config.toml
n_kv_head = 7
norm_place = "pre"
bias = "none"
init_std_qkv = 0.0359
lr = 0.00155
decay_fraction = 0.569
final_lr_fraction = 0.02
train_tokens = 540000000
Each number is 128 + 24 x the weight over the matrix's rms, rounded and kept within 0 to 255. Layers, rows and columns count from 0. Numbers have three digits each.

# layer 5 MLP up, 576x224, rms 0.109, rows 81-100, columns 0-111
170137133109117118103117133138108129112106141164126161148134134144122145118141126101145127128113078119110101128137141130130094114121097146093139133126104090128123113099083107118113129133136180160147131150132092115068167105108087174147141165124155104182123158120153099110123098132118101143131101155107130118134151112096146137134117099108
146139132156126175067097130063156127149125114109175129128177171118100138090149148131132171152146122179091136124131170164143096120149114111102117133104116129164137125099097121109118122114137166130165151115103117120165070110073112148129150121150152130138106160081158075129094081152109121113146087182159148140141120132108080134163140070080
085122135101116095152082140120103124109080154095114115136139128113130174137178133090127146154096142157109135115083114162109138129143112101153160092133142099104127095155149148124155134145083091106142128137135136140135123118123139114146155128152135131124156143150157118131078087097116110098110108142115152165091134138136139179094120161132
151112115155096126121137118128125148169115087125131137141149105114101126148126148103158127146142114157155160145130148093115156140116133174156133163117126162136139123151133141111137138115131118125126125123111133104109129138055146141119146116101072131158112072123126121134169136145131119100119157166142119141125149147141117150152158091121
131139095106124170131143126126110071170116116100135134126109110147126133112139098153077173174150145138118124051169134163120134135160137102141097112118113115165126108106160104123105141084102169040118167082107140117130113124126109145137121117119142147148125123084168143116106099139110120110107124134167156083090122151152139151129156150119
124096118154169155134154128129125116146094090131131167087157125122134118109106114126108096154149151111135132154102166109151116148129135148132126150111109078116134090141148108101112099166132149110156068126105141142137146136095189120160138112117143152097160113123104073104123159146146119106096148121134144112146142143172119109120061121122
135103143163135061160102088144189130134143123143150122121117153127131157129155148086169138133143113099134134110106134111157147158139120087132099151130145116129139092111131119127113157107162154109102083116121168146096102119137184103144131155106154110115096133106147157128119117141123136109145159143150114118146118148094131152099108091172
113153070126133123167121108126119129126156097133075118157116126166105107085079141109134111103097072184163147137110134141116140140151117146102150115099092139130121142102098136110076129131175119151134135110140106158138146079123146121118134071133126146123175118083106145080102111155160114161159106123132106148109157141112096113144155139137
114135096128127126155121104116137145119124157097117119142174117132137149134152070119099132136152134102173139103154101084119162113116085140112136123135124108116131130130135159111105098088143095109116119106128113104116133138142109106101126147094103082097163109118130145123149115164168146131138156093116112142157125147156136122121099102141
112124125061134148133128096087106122123149122139135127103069097121119151113115142157160154144096153107107138119086143094138099136181120130132168113075140149113154118078153150095141139127120124124162085158151152141146116131105165154138151125115138149142084151149128138167126127106129151072123115138126130117097133118093154140126155131125
131143117138139128130171134096148106151199115170121132099070154078135119165143117135114095148101110113135125096108120110104121124126124188139097149130119124140129135120153170169143110113106135126152100094119147145119099167096108085104163182158119148123159133145121137130120138108121088131102134127102175158114111144096128089131157148096
158138138108100172131157081108128128153138123123154156140121078139156102123153050152114155150133152157187164134136111162149103128158114115132148162085148139120081156091104145115081151141125121072140128126106085123140143100146120110125116130127141135121127111158098154119127136138120125117125146110156093111094101177182131118112150123148
142146114144150105160092109075139162134125154147127157153121133120085124113091133135119114113116100079138167101093109080162122149129100163130133088132138108146117133177122134105149091118139155160173131161111120137151125133129102126118158099121095124129127163085111158169126114135117139139141127152181105151100111097089082106124132101106
152135142086130137135144136070110123133117134136134109119168147085183187179106124127111076123138107122094102123110087115111104124126124121113130137113118159149145120152154153097086154109134132145093155141145181142159145160124138152153123141150117073113084186133139107126129110122129114114172130143105158080152145135165111142151107101163
115135098118156143125148116111116127141173161148135141136124142111144160101132128142121164121104106163120139106120141158112117114147170088136134140105092151154101093094089139109094185128171123124143178133113164153112085103144151124150117146124100141131107084107086149098145125095107142143136140118111151136106133136142154165132154121112
107144136124123101141166114112120134113106159123162113106083132125136136109083138112164154169067127153091143117132116143132143125090112101144145119122070131104110133129159098125166105106123121147135075131118154098128126148104107124145172164136106100088109125151143102086152094137098097139135103124170084088157117126189122164160139161142
102110075122130122137132124120128089113113125173118136092142103106132138169152153121175119126114166105181126163142102074123153145071150163097140106123150137136117160127127165124131102102142154196170117112127110137126118115069126150145148131150099140160118108130120121106153169072096128092161127169090126151144166156082147124084151150138
133127103140108120149133092068148109137129105119100142135079149100113102109120164116158117120113125154143113134128149142111152103097099187164142100120127085138139095154146094060100125129113128103104147145130173106109150122123148134128161121162095111175064144165106097123140089132131143165115105132154044137117128119195127088143163109114
153118148115145111123085122099162141145137105160143190145138094119112119119160160118134138154138159102165128156127116146114105143116103141140095157114131146118128125133112089146135076140124084133164130136145103133128166149122198131135152115179147135158138154122114119138098169105113132146118120131121149107126140162125114105118150140105
117133140147153129101131119132169147134118142137138135066129159134130148137114102114099142153122120151146154127118128112161120154140104117135140136119134118095116134099153131155166123116111090105135132120125127122098164144123138135158111128127132178098123129141154117138082140119092110170124145115127117148098115155167150120095090090154
# layer 5 MLP down (transposed), 576x224, rms 0.0866, rows 81-99, columns 0-111
141124125105166163144114100120089094176076133131107130164136080117127146134137137170132136111150111121140142158142145126109152128121158105121108114142146105152154123125140124131077141119120118127105097120121136108166131132123127154142127125147143120132166081122119109150118141175136128116177116137137091114134139160089108138146134165141
160125149145133143107092147132123122175127115108159136176099134139125144089111105126165137088103118137124121084123179152063138185134087148169093151166120107112134124088115074139134135121104134163135147145129126113128142094099120147154124135123180150146131147147151083179116119137122120131126097187125092111108114132062101137210107143138
130134163074147119149144090151168147116156157124167114082141157104086059136104090106123094109119093177128124145155155107161110140109132157151155143158117127129137139096112150106153158116113126108111138122141124104120140140141106175130141153127174178101143137133112143073105140106120131158155109119123139128124132113113142103124124085112
070100101126110154096126114131157129178116119127134106146161131138104165146151096162107107113121098120056125149114151109170112140134108111163120123124128141117097121134066136154081136142121115126128155176128105113089091128077112126097107124143110113104089152154137148118096107108142154095125136133123150101154106151144099100120118161152
150076141142144126104152098128110158139143128168116126125115098144140131078110122167113136094130131186078150163122114153107141130094146118065145171121106074116123164137108119154160176119134095131134145135128187140146127161130088107102136145107180141119118084127172089111146115159098105121140160101130117145119084123065102075105106136135
109144129111121120092114167134168115108123151091136112145161104150117097153142185098161131163148111142148094110096097088121129145086137124112136133130108122127096145122133121110111139070110096146088104108087136127145114131120120117120123165122129122138162118153142120160142102127097101160131138132141159171134123100120098113164152125146
105052107130132093108152123101111122090166173128135159109121099156140114107120150100113142133115118122094110122132162142083149113118123120139118134119116101180122121104112193132162115140132111111147156146139169093095153085087109066133122130100151132139137099138107108162112109130126132144140118091153153164122116121138124128112119127141
148117150116130111098151120103148162128149133188083106128127095121115130137156115116128137118094110145094149139120162137225113100159133119143104096142138120124107125124115081140081151139145134095139107069127157107159138122131125130140143136128118148136104135130132145151128153125091150174117126147171128076143113162123140134091116128168
100112152150143129123133134143153137090101102126145132125113110133118137104085146127145123147131109175119138126144140133150099156121154113128146106117117141130114125131142089129139108122080172103126137124134128127081118118105163097106119088116144129140104104136136131152138103138138121150118116120090132129090138154142089151106153153121
125140132136125095150121131109104113132092138109110110134112151105148111115076129142125129155154179155116141068195172123112160113141149121112108120099155129133098091122126142119111143143137114151137123101144145108138111160161135113154115132124133107111165093137112120068119142113127121118106103126141168134145110122127119168127128085143
129132101150119121088135102135101110149116076126108120096127124113103100108131161139129173163150127143161154118094137190124125152144162126095128142127092108135164104146084112058139140155156127139107117153101111138081118106141101121127159113103123141147097161140136123105115095108137171144187125101159106126115156119113124108135139116085
086123163102148115109139142098140142107156143156121141167119101125098116136120135115075104143168106135151116083110123121137134127154118105110125120135072094096155096162130114151100173107139144120139154131144128072147195106190142105136158145142143135134154095176094133131082139131128132118105094106130137119119150140142121144143083149141
139169137107150099157137145139189139149171112160132124129098141119133130140119083149149110135117116101121131118137127088085166163113149129107131141178110148082184110146098126143153134147153100118094101088119144090113107158151133096111073132184116146128121153099134100127092110166137138114191114088122140085144135096122144116108105117116
150187128112115145169134127121095111128162155107054117122139155096147176146188125126141130100158128096112148086111085118148166129120145115098138131127110140158138146125107103149192180112193147154095159109123148124142121143107148127140098129101127117111110121122117132117137119143154177115115136111108146092165150138141083133152137166144
078134141134122110102093102119131115125160142110171108143084138106120141116099155086102152106119114135102128134143175125114130129122138120134120174099110136107130133142089138103134147144121082127185148087129152160126116122121153151115113145156115107136179151162107150128151128106153126149183140161143108159104133110130124126116147112109
101102111135150146116115097088057167139092105092117132123160100139171136108130157134113149136137114133125166130130170134129134143088180121132138128152113116072127148128125170132111140125135100151149117127114147143136198143158129130125141168148115091104134109146156110137141111158149101125161144160131162123186132128137103119082095107138
088082066127146182132141119169137073146141128149141132120146065117131148160175141125149120111130137110146110120118110113072118129056121102150159064104142085133119104178126131098092107127157116127110099169134154163101109124147143146135144107143112140158175161132130125156148173102102132127139162108115118141095117146129150132153156162139
155138142164136175145107152124142176099150125156112120125118147136167121090140138117154150139112136118125141146122144153161059095136115144135179127149130074170102107098115054087156093098172179148142092130126142115112136080162125099140115121136141201106158129119140131121130118110174120162174125134149114162137093174141158134173140122164
142094087141088169122122123116086139108112127135132131131147117124124100155118100137124103107117127129131099106168100109158180107151147111125142134147149136130160099105148164159105132157147141153062089146109133114161117123153156104151102110111134092138125162137120150108163083125148139106135126162129101127114148083110132168126115104138
# layer 5 MLP gate, 576x224, rms 0.113, rows 82-100, columns 0-111
166191122146126091141142104151124079135120105138177148113175156128154121152109119148141092179156092156116097112163104119104127104120120112067174162122128127131159129092099118149092103149096151166127121123124103144150092126121125114164148119125122117134125127136103098161123106147132111126096113153144120099193120140107128113139132108109
127132076109145120147159150152143156116120133151076132191113130139144140133138134099128118092124152114133135146119131099125158134161127139107117154114133096129078137150146119133176091103124137121121153125155113075140137128103132144173129105114154101171148114121149151138141130100129151179121123108172109117130182108134095120098134147189
103173129089104086110134119121159104124164150107111157140156142088109124100115136126127147131142137136140114107115095160122126147152147106174122123184165145137145137130126124127130140152083133094106176138132106106133151115083111120146094144148179181061132155106143111116129132093101093129130128113169141164154108114117154140116150147149
131129130123157096131138157039150110132091123103105127119087133143091063057108101120109119137092128115143150138125108157113105162153125150157126131134113124139114165095120119155110106131117131148138102136129090134100136112121098110097123106127132143099144138151088140108102108139082082125109129136150134124074142140119106091141138089110
059144126095159131148134137116115143136163094167139116134109120125110051160080124130107112175119156120088131117099116142114122149125132138163087159122159119113154136140152079131154092130129139070112135143112149118171150129139173167167178073132147176122106170110105117115161121151103130080105144124151135096147145116159146185153106153087
162151152131124113131110133125142121119116103136147091146189139106143167163136100149134077139141108180171151146138117138142066143147127081085109131146127122127141120149087091139104113171157117167125116094147135118168124136177162126180154096112120122124138144119158134103142120144127092130104131123125078131114178097141144151157148153150
132160143144159127094093152081172137086124137119108101139103150131124161115148146115154161132091167116130151173130096147109106138114124133114131138162148089120103155102099113110128078086088092126207130110130094135141159158146107136130157088080120123092098091089125109102161113147132130149115158065126121133144097106088133141159119092098
119120115139137106124124161114181144094126102117128162118137147134137091107124111155138128141152128176153144126124119145143116139116150145118132102128134152149101121163135121080082151162099105131144106107167114109139149112147155091137079107127129112120119149125118078155125111165102144111130119105136118108094112098143122153133151109134
130142116078150101115149161128105123143139102126097128132145161153137180155145097147116142121115143117098113096124118110119143179134129122099112169145105072168121156139104127120110142092143164131127102129109126118136176130123144092125141137127086121171090117132166142145124131103160216153157116105123084110149152148124104136177121154148
108125127096120110171130088123130108142107125137102148120129145136131127162160089115106128146171172149165111133074138117125102113101105132114112137117114167111130145108122124134115107166095125127149166140143144115157138093097160146133102100141105111082146102157082139088165149160134108144136181088128137130110109122131155102097100154102
162152142140123113126095134122149121156130125129134125120098142140083139144109091093110149149134154150109156154126122109119100128136107128123145128138113121145125103122125117108140110173082081167107141103113097121136177169139136085141188135098082092158094082123196146121164099110142082140126152106106163110107076104123137121145136101137
096097137108165106137126158075137135164117117140104085151177116122170134151117116129108153148125154138125121103119087093141115133121102138116118143138155132107148149082095134101139070149145113143145128143140135142130184125088166128139170140102118157113154128109145111144102140134132133101158106129165192146088142094116132139132119188171
172133116132107080133149148095101138099169119127076108121165118115159155099111128115113117128192119087148142094135091116146123139144154128073090145128107130162131154135120085137102137102134136134099140134130141132142141121098143082149111105097163101124114120124082163159095123109121169128119149121128110153135127148109075109131074150127
161159125139170131125177146127116150116136137151113141123162148125135106128128127137147117149120143153127146143153089161116165137126143107146133133139105178175118120120067095114095141157163137109165158180147156124116135136148135108148103135141078137100141140073115118133122079109128110103100138092115114119129100125174135139116140127105
119159092103175113154134116134160085112121131126143095122133120138098139149102146145129157128143119168078087137163089158119125131103075111093147167152116135166104142139122101117112159098131146071111159156154124128143143146076100141183118082122123142106119120131119123111169083100142118154130133123125098096139092122108120086142090125165
141135170138114113122142155048101153119127167130095148127115162085131134072147108110116121125115117134106169133142121120089113131140093125120119161141126147105087152076115101143117111138135125138147148135123095158105106149087136074154125119129119126148120127136135183080141133117155094132105149129170128169128137102131154095143150125120
152162077075136080111149138066113120128094118132135154114141137134097137108098139128156157125132101193101137154161124149114144101141161168093109144155104143121106127113080134131144123135083105133143145125111107082132087168096098105140077128159121120126093152149140133129154080137078133137106149167133131074095142059133158142188159142065
103113103089086124116132113119112130151066113093168118113115134104126159129126137164133136127122135174150114102140120083130191118169129124138134146136129126116150130092144149117138128140130156180147137111123124141125104107109146122126122119157147116153122138142161137090134091141143121101120161147129103113135122132157117130115168133136
158145187129142120132152164104143148128097150101107172115104124135101123123126088102101120139125127129123134106143132096144132151125126144111131110147130212120142165130122109142114130131126102136127140129105102086153138156125163087117133139087125141106128122099152147106105130156121099151129116126128142140091133148117136153119094124118